{
  "positions": "rope",
  "rope_fraction": 1.0,
  "parallel_block": true,
  "lr": 0.00976,
  "lr_mult_o": 0.869,
  "beta1": 0.95,
  "lr_head": 0.00872,
  "final_lr_fraction": 0.0,
  "batch_tokens": [16384, 32768, 49152],
  "doc_mask": true
}
Each number is 128 + 32 x the weight over the matrix's rms, rounded and kept within 0 to 255. Layers, rows and columns count from 0.

# layer 14 MLP up, 512x128, rms 0.316, rows 398-450, columns 0-63
[[111 157 184 123  89 149  67  22 168 121 151 167 122 126 152 181 128 123 146 136  95 124 164 182 173 189 130 117 133  98 145 134 163 163 179 128  83  55 126 131 145  64 143 118 147 145 163 117 113 102 126  76 106  97 165 150 177 133 135 147 128 150  66 124]
 [124 110  66  84 111  33 104 123 137 154 121 154 102 100 146 150 170 153 163 126 103  62 127 170  97 123 120 112  92 133 109 104  80 148  89 110 192 101 103 165 177 135  75 114 103 169 139 113 152 125  75 140 146 161 127 152  71 138 148 116 144  89 132  51]
 [111 117 115 126  71 155 151 121 133 118 176 118 165 101  99 143 142 116 186 153 132 146 168  81 108 114 145 126 129 144 138 117 123 113 119 125 134 154 129 152 132 177  85 115 156 120 100 120  97 182  87 113  93 122 145 108 130  83  77 102  94 177  75 105]
 [144 151 100 139 142  51 160 145 136 120 111 152 143  99 173  68 113 134 198 116 122 132 128  73 132 142 160 127 109 172 151 120 144 125  98  94 139  94 144 150 100 138 128 138 132 163  67 154 150 180 124 183  81 108 101 119 106 124 139 178  99 142 127  98]
 [122 109  99  74 106  63 156  94 114  38 127 117 151 175 136 127  69 102 144 165  64 115 140 138 139 108 151  72 193 122 109 122 124 144 139 165 151 152 114  73 135 107 143 114 103 173  85 162 145  99 126  53 110  67 103 149 180  82 103 117 120 142 152 101]
 [158 159 153 234 178  93 161 129 111 118 113 104 116 140 152 114 143 157 145 117 255 126 130 116 143 128 107 153 174 167 127 115 178 110 132 171 155 117 141 154 113 114 130 128  89 138 106  74 164 146 119 147 141 117 121 148 107 146 147 114 117 122 152  79]
 [144 144 119 117 132 161 105 115 168  85  88  91 144 167 133 130 159 100 140 165 147 124 121  48 109  57 165  81 170 150 168 168 133 117  73 157 149 121 142 128 144 166 132 118 147 104 165 135 152 180 116 130 173 151 118  55 123 211 144 105 121  77  94  93]
 [131 113 157 166 105 110 148 180 141 101 135 187 168 164 157 137  76 141 233 100  94 132 152 127  87 137 114  95 150  86 164 140 129 110 102 136 163 126  67 145 118 188 134 145  80 116  47 126 130 110 135 138 112  75  74  80 135 176 116 126  58 138 160 142]
 [151 170  88  87 104 143 102  44 169 126 134 146 109 148 106 170  74  99 128 140 154 107 101 160 150 141 105 131  81 128 109 146 183 153 133 164 123 144 100  15 153 120 126  87  70 148 135 112  95 129 172 146 138 117 105 152 117 138 106  91 117  93  21 130]
 [114 109 118 135 116 168 201 162 159 134 116  86 106 194 141 139  73  56  87 141 107 140 106 115 165 172 115  70 172  67 155 134 162 131 111 114 136 120 168 138 138 101 140 123  80  94 145  85 125 164 113 113  84  93  91 151 134 142 126 180 106 127 159 114]
 [168 119 145 144  82 113  99 106 167 120 124 171 121 118  59 158 114 125 131 132 153  90 175 116  96 117 116 125 125 166 102 109 186 143 158  99 130 212 145 107 146 190  83 127 172 101 104 131 140 157 168 133 125 150 136 123 106 130 148 137  69 194 127 166]
 [109 134 127 113  33 118  97 152 124 113 123 153 111  65 122  88 124 125 141 118 100  75 117  91 125 144 172 142 116 107 118 160  83 158 198 153  78 152 107 125 131  85  96 120 144 139 119 111  81 138 140 133 134 126 155 135 163 156  63  81 130 155 141  95]
 [130 120 110 164 157 104  89 121 163 173  68 116 113 157  99 102  80 149 156 144 174 161 128 126  89  84 163 157 156 146  90 100 103 140 135 156 150 140 101  98 163 159 156 121  88  74 155 124 159 151  97  90 155 195 113 137 159  95 143 118 113 127 146 159]
 [104 144 144 147 111 125 105 174 182 169 147 133 163  96 175 138 106 163 200  95 133 134 140 123 120 170 138 143 137  86 132 125 149 113  59 149 120 112 109 181 204 168 125 123 179 193 117 105 123 122 150 144  63 133 140 149  94 124 117  90 154 128 126 121]
 [107 117 153 108 171 140 175 127 114 140 129 116 107 124 123 136 130  67 171 109 106 124 119 137 128  89 120 107 110 129  94 114 116 138 117 146 164 162  96 113 174 126 117 120 134 113 120 144  44 197 108 117 148 132 101 108 153 136 119 144 125  97 134 165]
 [121 116 219 125 100 104  95 144 128 128  91 123 172 129 130 184 119 141 144 152 144 178 152 126 117  87 159 113 119 169 111 115  86 145 137 169 143 117  68 131 110 162 136 111 126 153 170 158 116 161  87  98 142 119  97 119  83 141 139 132 137 147  90  91]
 [129  91 100 135  96 145 123 174 133 120 121 134 168 145 115 112 139  85 144 122 147 148 200 147 171 134 141 121 159 157 156 120 103  65 103 132 120 175  77 139  78  51 144  65  97 100 145 184 159 127 192 143 102 101  87 116 168 138  70 170 119 128 132 163]
 [169 142 156 133 142 146 141 124 104 135 109 127  77 139 106  91 118 107 168 184 107 149  54 147  53 121 116 122 154  86  92 124 128 134 140 129 122 140 113 152 101 138  45 142 100 110 120 116 100 144 161 144 120 109 134 154 140 171 104 103 164 140 141  47]
 [143 165 152 250 115  97 145 127 111 171 116 148 160 158 115  78 149 126  96 134  91 114 161 119 131 162 115 196 132 141 177 143 181 194 142 180 135 156 153 117 142 120 141 131 155 120 109 113 119 120 119 140  96  34 165 136 124 152 103  72 106 115 119 142]
 [114  87 183  64  81  40 166 109 112 128  90 168 118 132 221 171 140   6 180 103 139 145  86 134 163 109  68  52 178 147 129 134 127 159 143 143 107 132  78 153 166 112 101 117  77 135 126 152  95 100 134 159 140 109 149 148 106 181 106 112 174  98 105  88]
 [ 78 127 147 133 152 151 223 125 129  92  78 135 151 108 112 110 167 173 126  74 152 115  70 133 122  93 140 159 107 154 173 105 164 126 131 158 147 156 157 124 151 131 137 141 158 139 177 153 113 173 119 136 140 100 137 124 109 129  12 130 157  77 118 142]
 [103 132 114 111 123  97 165 130  95 166 144 136 147 154 131 103 205 149 154 125  64 124  92  39 131 109 163 145  90 142 181 118 130 171 157 126 225 108 155 163  98  95 119 113 116 168 141 159 144 169  70  66 145 128  91 132  95 199  88 110 136 164 112  95]
 [179 116  86 132 199  52 100 118 110  80 106 139  74 159 174 130 133 140 148 106 160 150 125 182  61 123 115 142 173  80 113 126 228  79 174 134 152 125 162 108 101 122 108  59 135  99  97  99  70 116 143 128 113 159 162 170 150  79 149  97 106 141  87 133]
 [170 119 123 132 156  99  99 129  88  80 173 150  94  99  91 168  92 166 205  92 109  65 117 147 120 162 141 104 119 137  70  78 148  91  72 166 107 101 109 102 100 113 136 149 150 112 122 213  94 123 123 166 117 111 171 172 112 122 118 129 110 107 124  75]
 [171 144 174 131  87 145 140  78 135 134  85 135  57 150  87 130  95 123  96 121  80 107 147 201 101 111 136 112 131 193 112 166 125 139 151 140 173 126 123 100 143 209 120 165 102 156 153 136  98 142 139  89 155 137 109 166 142 143  97  77 135 100 105 117]
 [108 186 108 166 141 109 141 160 174 115 133 136 128 186 143 136 128 146 153 152  90 188 181  92 149 124  99 140 131 135  87 109 117 120  95 136 156 191 123 130 151 120 110  84 148  85 114 172 113 142  62 147 133 162 168 121  91 140 131 158 124 136  79  97]
 [ 91 176  98 138 119  40  55 151 146 134 104 173 115  97 115 102  98 104  82 108 101 141 108 113 102 123 137 119  99 166 103 146  92  91 138 211 112  80 105 124 196 114 136 164  94 145 103 165 200  60  81 120 125 152 111 137  82 168 137  97 161 160  53 184]
 [203 116 126 114 151 155 131 158 179 178 125 144 133 106 139  83 163 180 141  59 189  89 111 114 149 107 125  98  66 104 143 119 159  94 150 121  46 123 143   6 217 169 177 173 143 129 165 162 126 143 114 140  72 154 202 158 122 145 140 119 133  47 134 173]
 [142  94 118 111 157 153 110  98 141 102 153 106 173 109 113 128 114 158  84 133  87  97 153 110  89 160 121 122 150 116 119 173 124 113 149 124 145 116 138  95 133 118 176 125 171  68 133  96 166 117 117 123  66 121  92 128 196 137  93 109 154 139  95  60]
 [120 146 134 132 144 168 126 145 109  60 121  55  98  84 161 157 112 129 145 142 218 137 137 119 136 105 107 135 151  86 106 182 120 108  77 147  82  85 123 134 125 166 180 128  35 180 151 120  94  92 140  92 154 127  57  76 116 143  93 110 118  78  98 175]
 [134 138  92 175 123 162 142 125  93 179  99 184 101  85 159 127 147  91 145 123 130 100 142  93 115 149 155 171 109 161 119  74  78 101  86 123  74 152 148 124 186 206 153  98 152 189 154 127 113  43 113 103 144  82 150 152 128 118 141 104 138 142 147 131]
 [157 159 108 127  32  50 148 163 195  67 114 160 113 146  42 143 116 113 167  79 109 122 119  96 176 135 106 128 119 202 148 184 129 157 107  69  92  86 175 126 127 130 175  48  90 149 178  71 119 119 120  98  74 109 145 116 131 132  98  89  86 133 120 138]
 [142 115 169 156  98  98 135 115 204  97 134 135 200 126 127  39  98 158 160 142 119  70 112 100  72 118 130 159  72 121 141 136 123 122 113 155 115 176 124 137 103  86  65 108 159 149  69 130 123 133 116 132 128  97 149 106 129 116  83 106 103 162 178 127]
 [129  90 115 130 146 115  73 102 124  80  96 102 107 148 152  56 131 126 132 162 154 112 130  74 143 138 103 111 135 105 157 102 121  89 160 160 161 111  81 157 141 141 118 131 164 109 162 127  71 116 113 115 120 140   9  85 128 163 162 107 124  90 140 140]
 [169 191 142 132 176 112 117  97 125 166 145 127 139  85 143 108 127  74 101 108 127  99 151  89 147 130 128 121  99 166 165 187 244  85  98  70 115 111  74 132 132 165 142 110 105 113 146 192  99 101 129  83 114 101 144 146 101 171 159 132  82  99 164 119]
 [115 149 117  95 104 162 118  59 177 162  96 149  68 189  94  98 130 177 103 157 168 153 124 119 116 127 110 143 200 134 117 135 112  88 115 137 116 158 146 107 114 148 103 133 196 113  98 141 115 172  95 152 170 119 136 171 172 120 171 163 109 114 107 154]
 [ 96 224  65 141 108 138 146 117 114 100 169 164 202 109 108 116 129 139  83  89 141 132 145 124 131 110 108 147 145 152 114  99 129 151  57 159 161  94 151  65 129 106 134  75 133  91 150 141 167 118 153 110 133 216 166 169  96 201 153 129 108 157 121 180]
 [124 123 125 125 110 157 135 125 208 160 194 101  89 178 193 158 170 154 151 104  84 108  87 123 114 115  90 125  56 106 134  95  89 126  78  93 126  66  95 150 153 125 138  94 101 136 123 185  89 164 154 155  78 136 101 141 145 115 133 182 102 157 161 106]
 [ 88  86 120 109 183 154 119  78 170 117  75 113 113 117 126 120 148 149 132  87 128 113 129 126 173  80  66  39 123 133 111 112  81  72 105 149 131  92 202  99 132 159  77 127 111 198 147  88 128  95  72 106 120 153 170 153 111 203  58 154 142 163 140 103]
 [156 106 104  63 101  90 103 142  74 122 131  59  72 163 146 120 144 125 148 165 146 120 100 184 105 158  98 149 148 128 151  77 128 144 122  95  98 122  78 101 124 146 129 116 158 124 134 179 118 100 116 148 142 155  96 128 120 178 153 100 208 157 128 128]
 [133 120 131 169  97 114 151  86 123 147 109 156 170 173 129 148 124 155 137 148 153  66 136  96 154 106 139 148 114 150 131  97 178 106  86 131 134 139 126 139 125  73 106 155 119 107  98 110 171 147 136 138  94  70 161 125 102 140 174 109  74 105  99 191]
 [123 201 152 111 146  92 134 135 138 108 124 179 157 157 122 116 147 171 125 149 165 165  75  98 164  88  76 139  59 149  91 129  92 107 115 144 139 141 152 144  90  85 164 105 105 127 131  84 121 107 166 172 122 141 115 118 122 120 149 108 162 121 157  82]
 [204 143 163 150 103 135 147 101 106 132 106 111 133 122 202 160  67  69 128  94  98 140 121 137 122 121 125  70  79 127 169 172 118 127 135  75 154 150 140 114 189 137  96 156 162 124 135 122 181 166 120 132 150 146 146  99 192 120  64 125 154 136 184 144]
 [153  95 104 166 135 141 117 159 157 134 121 129 193 180  99 136 122 142 165 137 102 137 155 143 172 124 130 102  93 153 131 126 141  73 144 113 160 182 143  93 100  95 132 170 101 147 150  99 123 156  53  93 112 175 123 116  91 176 167 111 107 188 140  61]
 [135 191 143 126 139 126  82 114 176 143 136 150  89 104 129  82  31 117 131  90 146  68 185 144 147 204 164 170 122  95 163 109 178 113  69 113  58  68 126  91 129 200 150  68 111 123 139 153 226 160 116 171 182 128 109 159 127 143 135 149 115 124 175 160]
 [116 131 140 130  93 137 138 152 123  97 120 104  84  95 113 139 147 140 179 107  92 132 107 104 181 255 138 109 123 146 110  92 155 158 121 140 105 123  93 146 141 103 161 109 116 128 103 130 133 144 172  79 151 136 194 109 145 123  93 136 166 138 142  95]
 [ 57 153 146 161 137 100 103 102 146 150 108 121  90 141 109  86 200  73 141 124 138  49 139 134 201 219  82 142 104 178 129  99 127 145 122 131 123 186 111 174 128 110  76 136 127 162 136 186  81 156 139 194 136 154  75  91 121 143 152 208  85 166 120 153]
 [ 85 127 163 141 152 154  85 160 139 171 111 135 126 117 115  96  67 116 166  97 151 128 111  97 142 161 154 112 145 179 170 180 152 132  81 101 130  93  79 127 105 127 122  93 125 163 174 106 110 100 128  86  69 140  91 166 137 148 113  37 139 100 171 165]
 [175 109 146 103 121 169 104 136 101 133  74 106  96  91 105 122 161 125 182 126  64  55 156 154  99  98 115 162 140 182 190 113 167 146  98  74 111 139  76 128 139 117 165  91 128 132 137 163 115 181 177 146 137 130 148 155 152 131 108 183 132 120  72 176]
 [149 172 109 161 133 150  18 203 176  68  81  88 147 119 109 130 106 162 166 124 123 123 155 175 143 121 162 133 126  96 102  85 134 108 106 132 150 112 103 151 141 145 159 113 131 142  54  76 131 133 158 139 144 104  98 119 127 168 133 120  90 162 167 121]
 [ 58 145 117  82 146 150 145 116 136 121 115  62 152 169 128 121 129 116 120 143 130  58 140  93  44 103 157 154 119 107 129 122 134 183 128 151 142 108  87 149 180 119 138 140  77  86 129  91 159 163 176  90 147 172 126 101 159 147 148  89 131 163  40  89]
 [ 60 178 124 112 192 141 129 154 116 106 164 105 106  96  71 154 112 120  95  92 114  95 104  95 110  64 118 113 102 133 146 195 159 123 125 139 121 125 148 102 137 116 101 152 179 118  67 112 126 135 156  86  77  79 107 132 149 143 141 131 155 116 179 104]
 [104 128 128 197 167 135 147 129 113 152 155 125  82 119 145 135 129 108 152 151 173 135 155 143 122 148  88 100 161 106 166 154 149 113 112 129 109 143 139 156 120 128  98 131 148 126 161  93  62 137  99 135 151  93 149 115 140 111 120 185  89 114 113 150]]
# layer 14 MLP down (transposed), 512x128, rms 0.251, rows 398-449, columns 0-63
[[161 165 105 149 119 102 182  96 109 164  84 144 126 110  78 150 179 156 181  84 167 128 111 130 161 129  76 103 110 133  92 108 136  84 154 150  79  82 188 136 100 178  75 135 103  90 120 198 191 169 144  94 181  75  95 153 204 140  69 133  86 117 201  59]
 [ 98 121 115 125 117 134 161 105 135 136 127 138 166 128 115 114 149 131 110  94 133 149 131 134 130 138 139 131 135 158 132 133 195 113 122  89 161 107 120 135  91 104 124 154 168 146 107 133 115 130  61 151 133  98 158 111  22 102 164  90 123 130 152 144]
 [132 141 123 115 134 119 124 112  98 178 110 126 109 135 125  90 161 149  81 110 104 107 149 146 129 129 101 160  97 124 116  88 125 113 140 135 114 113 109 179 141 117 124 125 101 133 129 113 122 117  99 169 147 114 101 121 122 161 172 124 161  76 149 177]
 [ 94  99 133 178 115 145 125 134 167 112 120 147 192 146 100 123 119  66 112 132 109  91  95 169  85 140 121 125 152 157 103  91 129  91 183 131 121 125 117 117 148 173 159 180  95 101 121  90 172 108 139 200 165 151  97 198 120 102 128 131 143  95 152  86]
 [161  92 127 125 106  77 204 152 144 187 145 137 103 139  86  89 142  59 102 114 125 139 137 118 113 158 119 154 193  87 116 106 131 130 133 118 107 103 159 125 155 182  98 104 200  45 125 126 127 141 138  55 115 155 168 160 147 116 109 106 137 147 137 131]
 [168 138 108  79 154 120 112 159 125 117 113 136 160 146  93 159 128 102 134 104  39  73 149 136 117 139 130 181 106 127  84 180 138 132 102 133 126  86 141 115 144 148 103 116 175 150  95 149  98  83 156 114 110 139 105 155 130 184 148 111 183 162 111 166]
 [130 212 129  75  89 102 166 145 164 158 175 126  97 105 143 104 158 120 156  57 171 128  67  93 156 122 127 113 146 116  58 140  81  74 156 147 116 177 135 153 178 126  97  86 120 106 126 208 115 122 158 121 213 143 128 164 104 141 120 105 178 112 136 131]
 [ 45 120 136  73 120 117 120 156 138 126 108 102 228  97 173 188  80 120 189 133 166 181 101 100 116 212 144 176 150  97  91 102 194  97 108 100 142  62 158 158 134 134  71 177 132 162 116 118 219  77 153 102  56 128 175  90 180 139  93 121 158 140  68 148]
 [173 124 154 169  79  78 153 153 147 125 127 144 115 119 105 127 154 106 168 109 119 101 164 226 114 130 152 121 115 161 128 125 127 152 193 113 177  51 139 126 133  73  94 144 141 131 108 134 125 131 123  87 161 115 102 145  98 121 164 157 143 126  94 189]
 [144 189 151 159 134 111 154 111 118 188 144 152 171 109 137  78  67 139 110 133  80  49  88  81 179 119 109  70 140 136 118 116 123  91 149 168 127 163 144 162  88  51 114 143 122 125 115  77 172 120 120 195 133 166 122 140 255 112 154 162 101 155  99 114]
 [112 121 107 146 138  97 127 142 111 116 132  77 165 149 155 162 126 135  75 108 157 157 147 140 150 112 181 163 124 103 134 124 100 103 156 150 145  81  92 144 126  94 125 197 140 140  92 148 131 128  73 109 122  89  84 140 109 115 144  96 182 108 146 132]
 [ 40  80 165 152 175 182 117  96 141  30  82 126  84  98  79 169 136 126  90 106 175 124 141 124 134 196 147 105 104 140 169 146 128 148  69  86 143 105 134 156 120 148 129 143 132  85  86 100 170  96 116 131 105  96 117 108 200 145 123 137 105 121 130 144]
 [106 116  58  77  47 159 117 106 157 134  75 132 106  70 163 155  98 103  86 123 133  90 146 106 165 140 146  99 152 168 140 173 144 114  99 119 132 113 178 125 132 159 120 151 120 145 140 123  86 124  97 127 106 134 237 133 158 197 134 121 151 169  86  95]
 [185 133 118  68 167 130 125 105 105 124 133 159 170 160 128  99 163 187 113 104 112 102 148  83 102 133 110 133 120 148 142 112 138 133 201 166 108  92 131 108  88 134  92 125 116 134 116  74 157 110 134 133  93 131 114  73 213 142 115 152 135 101  37 153]
 [136 138 117 138 111 158 147 161 110 124  98 113  83 104 147 109 112 143 133 125 126  88 134 160 147 146 161 107 123 135  93 121 124 137 135 110 127 151 123 153 165 141 107 154 142 103 176 133 106  88 121 176 150 180 147 143 125 102 110 146 117 176 123 154]
 [142 145 101 125 134 142 236 195  94  98 109 155  94 120 170 130  58 138 136 105  85  87 161 162 125 153  87 134 106 115  93 107  85 116 166 155  96 110 130 138 140 142 194 131 127  97 161 141  82 100 138 140 123  98  96 123  83 170 106 153 119 119 110 155]
 [186 101 116  87 147 126 122 158 127 119 152 135 104 148 103 125 141 143 135 138  83 105 185 156 151 173 124 117 120 134  74 183 124 147 150 130  57 114 172 135 113 122 162 137  94 149 120 123 133 112 110 140  82 122  98 127 149 168 109 140  94  83  47 212]
 [121 104 171 152 162 153 147 122 157 118 139 113  57 109 142 108 118  92 141 112 137 167 154 103 159 173  87 172 136 143 151 116 198 143 112 199 138 159 147 126  79 139 196 112 137 104  85  99 139 159 139 121 116 157  92 116  82 132 103 140 132  98  81 164]
 [150 128 125 159 158 157 130  81 120 109 132  92 133 167 161 117 118  96 144 128 114 125 111 132 101 112 160 104 141  98 128 181 111 130 143  98 172 180  95 128 162 102 184 117 117 129 127 167 174 127 101 102 172 151 153  99  72 198 117 160 157 152 167 110]
 [103  68 133 156 124  83  94 138  88 109 138 124 103 106 126 112 157 135 140  90 147 193  77 136 144 141 168 163 214  82  49 154  87 174 141 155 141 100  70 172 127 110  60 156 123 145 138 149 123 133 161 158 138  91 109 119 150 118 133 143 141 116 111 119]
 [142 167 150 151 145 156  91 108 144 106 215 145 184 145 144 153 104 121 129 148 110 166 141 122 109 149  57 123 151 133 142 220 139 184 148 142 138  87 178 122 113  97 110 145 124  74 128 111 127  57 138 167 148 145 147 153  37 132 158 151 144 103 146 135]
 [126  72  88 170 119 127  67 142 188 117 224 122  73  90 171 113 146 205 149  91 195 183 209 167  60 134  93 184 126 173  72 148 125 130  74  83 135 135 125 165  87 109 139 170  98 148 125 145 156 125 147 109  73 101 116 121 175 151 118  83  84 132 161  99]
 [173 209 160 128 140 137 174 173 130 152 110 122 145 153 156  84  90  67  78 114 131 170 129 143 124 131 159 140 146 102 118 130 150 118 126 121  63 126 128 153 172  93 129 124 148 147 127 134 126  87  59 162 116 164  99 106  74 166 132 120  82 141 189 141]
 [112 105 159 106  94 110 119 164 116 157 105 169 119 208 107 126 109 146 143 145 140  64 124 151  96 105  82  88 131  83 142  98 153 118 160 112 168 125  34 140 117  93 115 118 142  75 138 112 113 132  33 157 178 169 109 116  94 137 103  88  96 160 110 179]
 [119  69  88 128 203 127 152 114 197 149 167 110 123 120 145 101 109 118 162 107 113 166 137 123 135 152 220 104  86 136 125 151 111  74  51 127  71 158 123 122 109 132 148  86 131 167 115 130  99 119  96 134 126 152  82 133 170  84 132 201 126 118 159 143]
 [148 101  92  86 119 141 119  83 183 127  68 110 131 145 131 143 162 124  86 145 122  67 139 136 134 167 121  99 125 121 117 107 154  87 129 108 159 126 114 145 107 142 149 169 150 119 147  83 117 110  93 165 121  85  93  68 123 160 124  82 138  83 188 125]
 [ 93  83 117 153 155 154  55  80  89 174 109 102 134 165 139 159 168 148 110 159 100 127 113  77 126 158 104  78 113 169  96  84  88 130 133 133 120 154  80  90 131 148 167 113 125 154 129 157 148  78  57 168 178 203 106 105  97  91 124 159  81 111 129 151]
 [135  73 128 138 122 122 133 123 122 132 233 156 130  60 140 124 172 163  90 100 161 158  77 141 139 153 129  88 155 154 143  96 111 176 147  88  68 108 179 168  92 166 115 100 123 107 123  98 154 173 125 158  87 124  51  82  67  89 171 166 129 143  50 162]
 [140 119  88 142 124 153  60 130 190 140 118 193 142 131 181 136 143 138 162 115 183 105 136  66 156 193  61 197  50 153 140 184 150  78 151 162  89  67  99  69 126 127  85  87 140  65  92 191 129 112  69  94 187 127 166 131 186 144  75  78 127 132 121 102]
 [149 106 134 150 104 124  96 113 137  92 152 106 130 119  92 120  97  94 147 142 128 138 189 104 106  64 125  81 145 104  89 107 167 114 135 129 143 124 120 126 156 140 124 158 167 137 125 118 120 134 102 135 151 161  73 160 142 163  68 117 146  97 140 148]
 [156 119 148 139 106  92 162 132 122 117  66 106  74  73 138  97  94 130 120 140  88 135 133 144 159 130 141 125 140  89 179 170  99 130 188 153 105 101 143 144 123 134 142  99 100 139 177 148 152 161 100 152 124 125 149 173 100 140 164  65 142 122 181  70]
 [120 136 119 118 157  63 171 144  73 150 219 131 162 131  45 129 113 150 139 156 108  60 144 180 167 171 113 159  83 168 148 128  99 157 137 195  70 138 142 170 115 160 133  91 117 136 144 135  92 110 119 161  87 151 124 107 145 130  95 144 140 127 244 114]
 [146 139 107 155 135 109 236 147 133 162 103  72  92 107 186 141 135  51 130 157 158 149 121 178  88 115 162  94 160 126 148  77 149 124 159 160  89 148  69 190 141 141 116 146 112 107 184 165 129 135 128 152 115 136 142 150 112 150 148 180  71  50 116 108]
 [116 109 148  81 163 123 158 152 176 147 111 126 159 117 129 136 153  88 168 138 140 102 117 186 104 143 111 161  88 151 149 130 105 153 114 130 133 146  91 170 166 140 150  92 128 149 111 102 127 145  77 123 109 143 182  26 146 125 161  37 149 132 129 118]
 [143 124  57 184 156  76 239 163  97 142 116  77 129 123  97 120 144 115 133 123 196 173  96 159  99 109  40  81 143  99 128 121 149  76 112  78 112 122 172 110 104 140 143 107  93  96 108 148 157 129 136  78 200 112 128 111 128 105 122 132 109  81  98  84]
 [114 142 135 152 149 122 115 175 105 102 150 125 146  89 137 121 100 130 110 108  94 110 139 124 130  90 133 129  64 119 140 127 152 171  94 106 120 107  66  98 158  98 176 172 134 171 149 153 107 130 100 142 108 175 117 119  95 140 102  92 142 169 170  85]
 [115  84 105 174 115 169 145  99 169 130  86  99  79 163 101 125 142  93  27 130 117 119 129 127 123 107 128 170 104 144 136 147 149 145 115 173 117 113 120 158 106 148 153 112 108 139 118 115 156 156 128 133 136 180 135 159 113 129 113 120 130 136 135 140]
 [172 187 108 102 189  95 122  46 149 137  86  94 141 167 120  94 156 175 120  90 145  94 164 121 142 185 129 209 136 180  70 160 144 123 143 162 144  71 116 128 119 110 107 109 150 147 136 127 209 130  87  95 121 105  94 166 114 111 105  99 115 114  71 133]
 [171  88  94 122 142  71 130  77 152 114 140 159 131  54 153 163 126 121 115 114 168 145 139  91 109 148 113 148  75 103  92  68 160 104 140 117 153  81 104 104 132 255  60 185 195 120 136 132 135 127 122 150 151 197 176 186  41 165 114 226  93 187 150 106]
 [186 101 120  88 149 188 133 108 133 134 116 150 111  87 129 139 133 153 174  99 149 139 115 129 141 147 147 114 122 128  80 161 127  86 174 167 134 139 192 105 147 150 133 154  83 148 152 104 225 104  83 193 136 155 145 177 124  88 148 159  90 145 109 101]
 [ 80  53  83 119 151  86 202  96 107 204 169  89 118  90 144 108 148  93 118 112 121 180 124 116 136 181 178  99 199  87 102 140 118 181 159 120 166 172 183 116 149  87 123 124 118  75  86 130 153 130 128 159 121 189 115 176  99 131 163  99 104 160 161 155]
 [128 114 149 118 113 145 120  69 122 154 121 176 161  78 134 110 118  89 167  68 154 129 185 134 123 157 138 184 133 203 163 104 145 127 118 121 143  82 165 122 110 133 189 116 133 123  90 118 129 140 148 167 129 136 212  97 116 114 131 137 165 143 122 255]
 [108 108  67 155 169 149 134 112 107 107 161 187 117 159 120 123 160 145  98 143 110  81  81 152  95 135  62 100 145 117 114  63 121 129  89 197 137 114  79 153 128  96 124 121 114 162 127 132 103 152 145 114 214  87 124 127  86 109 195 172  48 123 133 160]
 [128 153 134 159 155 117 110 190 102 106 131 108  94 122 146 178 191 121 158 115 143 157 143 136 150  75 104 143 131 157 112 126 145 121 148 142 153 118 155 136 117 127  98 100 176  92  36 113 109 106  87 127 122 159 196 121  87  89 182 127 138 105 123 118]
 [ 66 172  81 133 132 123 105  81 103 100 114  87 137 176  87 146 140  75 181 149  84 133 146 129 170 171 113 186 168 149 161  79 153 121  79 136 138 121 154 157 123 142 122 167 146 158 103 106 187 116  26 119 180 115 119 145  95 132 129 167 116  82 138 175]
 [131  91 138 105 143 144 114 129 199  99  94 109 142 194 138  77 139 120 177 176 131  91 127  79 157 112 126 175 162 158 184 108 119 193 123 145 104  85 131 161 126  79 144 161 146 177 162 162 116 154 124 147 130 111  94 127 143 181 124 106 173  76 115 128]
 [105 125 103 135 119 165 150 159  39  82 101 127  99 137 173 150  89 134 153 151 156 173 123  77 126 156 132 124 142 146 109 154 137 130 120 165  82 131 136 129  52  82 144 136 146 102  98 121 173 148 171  89 104 129 182 113  53 132 143 129 145  69 102 144]
 [160 123 135 180  78 136 123 128 161 150 141 118 134 105 117 153 121 141 151 102  99  91 150 153 170 121  95  96 164 140 125 159  92 161  72 157 140 110 140 120 121 120  91  54 139 165 145 107 114 101 117 132 120 123 106  95 115 146 138  92 182  47 161  94]
 [ 97 130 153 171 131 166 114  94 155 136 139 155 163 121  98 177 149 129 151 137  94 231 149 211 135 192 120 104 155 165  96 113 136 122  85 179  89 171 166 116 105 115 144 163 106 142 163 144 133 152 178  89 177 122 165 166  98  72 109 132 146 175 118  80]
 [106 116  74 127 123 106 143 171  69 141 152 200  90 158 151 100 132 160 123 103 116 191 116 122 182 154  96 142 123 124 163  85  65 103 134 140 130 138 151  97 116 126  91 148 128 181 122 141 143 184 123 194 147 114 145 179  81 118  99 173 175 149 163 135]
 [157 131  53 174  74 167  80 146 117 176 100 160 139 130 114 132 134 158 161 125  97 198 184  91  87  87 132 139 170 102 175 132 152 135 116 121 124 183 107 129 139 169 139 123  96 159 145 126 114 104 167 123 112 100 154 180 123 107 110 145 164 104  81 117]
 [126 133 145  96  90 192  62 113 138 137 184 137 114 128 161 110 138 129 105 148 155 146  97 121 151 122  62 144 196 102 161 131 139  93 138 143 124 169 108 153 102 112 188  77  76 202  89 133 172 132 187 139 133 157 133  98 142 148 176 125 139 116 141  89]]